Weights of a small GPT-style language model, trained from scratch on English Wikipedia: rotary positions.
Each number is 128 + 32 x the weight over the matrix's rms, rounded and kept within 0 to 255. Layers, rows and columns count from 0. Numbers have three digits each.

# layer 6 MLP down (transposed), 1728x576, rms 0.0357, rows 564-592, columns 144-191
121150146158053165165157132065159158174212139097085160144139155153063123132182144130097195101116157064147132107132100191126096126124165092091104
116147101119102162122042090096155173137114120149179134083167138117105112153119104105118134105097151120138061113146162128096141123132090104090116
125200096142109057112140106175080178129094180122140176144155171200170151089107121107140232106119103128163255116119099142211088013115147154098061
125131064093103132165174115142129130161107116130129116134118083196141161163106104126115191092099090124148203157149092110132130141182113111115138
119150112063205151149154180133154106146077090177090164159126100110072118214051114113117146155147093098146121146122137115096147139159123132158119
023045127108184146104145136156129105140140164133141173139079143100202119126060170103179087161084152171112174133149112143042100140130186118170170
141210141145107114146179144107088124140073126199103161145133130126089149171129135105123118089144130074162124169175136108160184163103149124172068
158150082129128056130097084133149158131116142177112115175139168113085082142117139125099140110068129146142123090163175133179158112136101073145169
058145131160089128133155183149156090177090155116136185147147152095095137088066129179177159069122134162165188153167060085135130179115099139162101
126100083135127171132086166089092103085087120152105100167169107154132103140168143162144138165094210123159111091085184158135083108138195181131100
123108111129194111179182157153111044107144105081120129109139172116128168111078127068138124116115128160134183130087162119212109124102174121087094
124122112153151156072113146168151129146191113156150130170124072114103127132116099150066115114142128140164160161067121138137054176095196155099120
091086186161090084094153119124140080167205138121132112130140153155169171199142134146164155132082128134116098159172129121117110146135155086041189
203086092117121144107135093153186133134115119103093176149085129090155143178134161146182145142144118108133126109122097153095124175095111062157147
146128104130130134123148116135097118114137113122184174094189135134113155126201134107062180140117144061196127126100145105107130084131189149171135
112078159088109121131127134156111148096198144120115190134186106143211128142145157144089144137115184100166140115064097092092132148086120144123146
171145126104089103177115076122120105077141146150133128130183128178164182128121097103146149126115174115119091149077133203122113140087141147128153
182109109152150112183168124149121161198126138121097105122143110081057109088132150146110105135118153167178161145124110140046202134089117132156148
107107106109111083157147077109093139143175055089170083158139127129119133109094163108101128141117152089119086141060188136097105102139127113132123
128086206092162168122128108060105181164113128110131171166126178098162169098116051126103107115109105059162084072148133122100101167107122146153073
049157109139096110167125127124118102119135173197092072116163112098075161192101179134138173135183106110084170117110148101159122161137154165162083
076111089076184123101135168143144135144174146141109129166178031150160141140147148130110173105163114068086099184118122111150189103094093149104145
135062162106107094136122121157109126143124185157143109161109176117145099137179166139119145155111120100138095158126155090101082095129120100099064
124139054117111105123141049155151149124166104086130157127144134135127137107090172167071116157110143055112131117115108057090156132131181137126137
228109154113135120132092113196099118129125142135157111174130141114160111113160159123103082120158032135184159077110084076095172116118169094123134
151165114100144123130085078119125095119208090048103146127089109127167086120135190145103120161115101082114150135182106115095160135143091129087064
132097115082074105082144078147168135148159133139111165084064133141113091107139119128125177102091165157041152154130103136059159077161143088089137
203194165091119117121104136111140146098145070122166159141159134147084139077164140132122096052129105112072118126137097086119167129120139120099113
113158083135148121141097148145163057137102114124084105140171081120156155116120105125223095124140133087088129127113106174120127160187106071118083
# layer 6 MLP up, 1728x576, rms 0.0396, rows 565-592, columns 144-191
110174174130170158113184167100126140075136095113101161103151088144126075153122198131133172087145105123088133147121111166120160140162170111144179
132181077152108115125155183073088092066127120175096174101078124059089141107117115103165218072152153101084178166162181093173134196159141102122135
148121162157155077136135135143171159093154161168114150207095175129079162179169197098109159100187099137093049122120141148087119127108132125083147
134175125154113078118105093127130131086100166090125119096092153167175162131147133113117101119117139137140092127141100176092135143122138171114185
211163144163133122158131175166160122102082103090094078129117138116044116121128146128114144111116116087125062151131152115108142131169109189131137
157182151115138159165122065121099121098106105089064102098182115129139043195134149089129144038168145100090141122070208145073112129113107107103129
129137118105141168134174207135127155096119124133133120100113141101137115203173141094126137151159116179123145134154077117106100212133142122158153
102115100149150127167149118105165123090161130165143115085097143117126131093180099061124096170113155145119051126118132156072142075139132143152139
085151157143141098124190124143171177089115141102180099127116201088089121099106125101066120165104100149113130138169095126136167155153074067133172
115180169135125149097079108161090127133181103123084140176109144107125132151169162181133116156156097136152117110178142092101130133111145119126099
119165162109108130174074184017081135123069166120119089125142121167090120136142181051107148113132141136048094068152120094133173135144107156137165
161166133158037125148097062111075137075117147150146145147135111194121114099098136051143102131062123054143127164072144147109141194117151205148122
090152183153146073144095122157114095085143105136100117059142133135112128079138077146073094146103104183086125074130100115108136136129134152092086
143146120063148149130100143153089147105108150151138117121089093124131095155115163121087129182145123144141094106082104144134150117159115158109098
091129120151165106136124130133140131096154127143145147089079182168127103134130130114166131090180113161129102113166096079134179145125054100167194
185096115134124138107139169142158158150126088086087169162127148121129117120144122122080133134075135160166137129196163091140075141105114165160099
189173161127122124108130107132165121096117169112142175105107124104060157132124089135100196105137125135152041115090139157145091141087118145115103
129158160142107150147090131109123150131148162119110126166106101153085113184155062090144132126129094114173112108136133131187147113130102119139167
108125133106101131194133158090126113098125158129129061056056139173135137119146127134156125104155149182084131142125112147136139100175174170067145
152182183139092139084070153120131170082137129117126158198137172179098057139151062134146093147148132111162113154144159153076116189050132076142150
190164142137119073134144165157139132151081149141108172072105130122122135097146118148152108170082152100106127141151051130116076169156105139157157
129142110137144173127159119084074146102159128065122107076113119172119122128125098118106139092144156175144131105178107137090178205092111220113137
122157171146127110161135168116145148059117116186152112157116159060153137158125114128092120155148133163097084100096088154157128119097095126130143
103143080129202111175156162060093139125190093125093125121136097102112075099159194133167088146110132133102105148086145087103127146128146136086099
162118095162077140128140151115137149137116115123153132061124152152129128109149068156127150157174166123077118059087091116116141166110088107169163
148169141189131153182110233089195124134115130130138121134193100134118149158133171143130097187170155117133093110168131161115135080137132136139134
092129165145118108171135097098130122072121126096156128095095168135162106115149143132096087174098214103158095180149146170095151157154120174097164
173079114142137157120176117153039144121152129139193125145139158144140121113155128099040111135130102086138098149109043062163147114107079145169188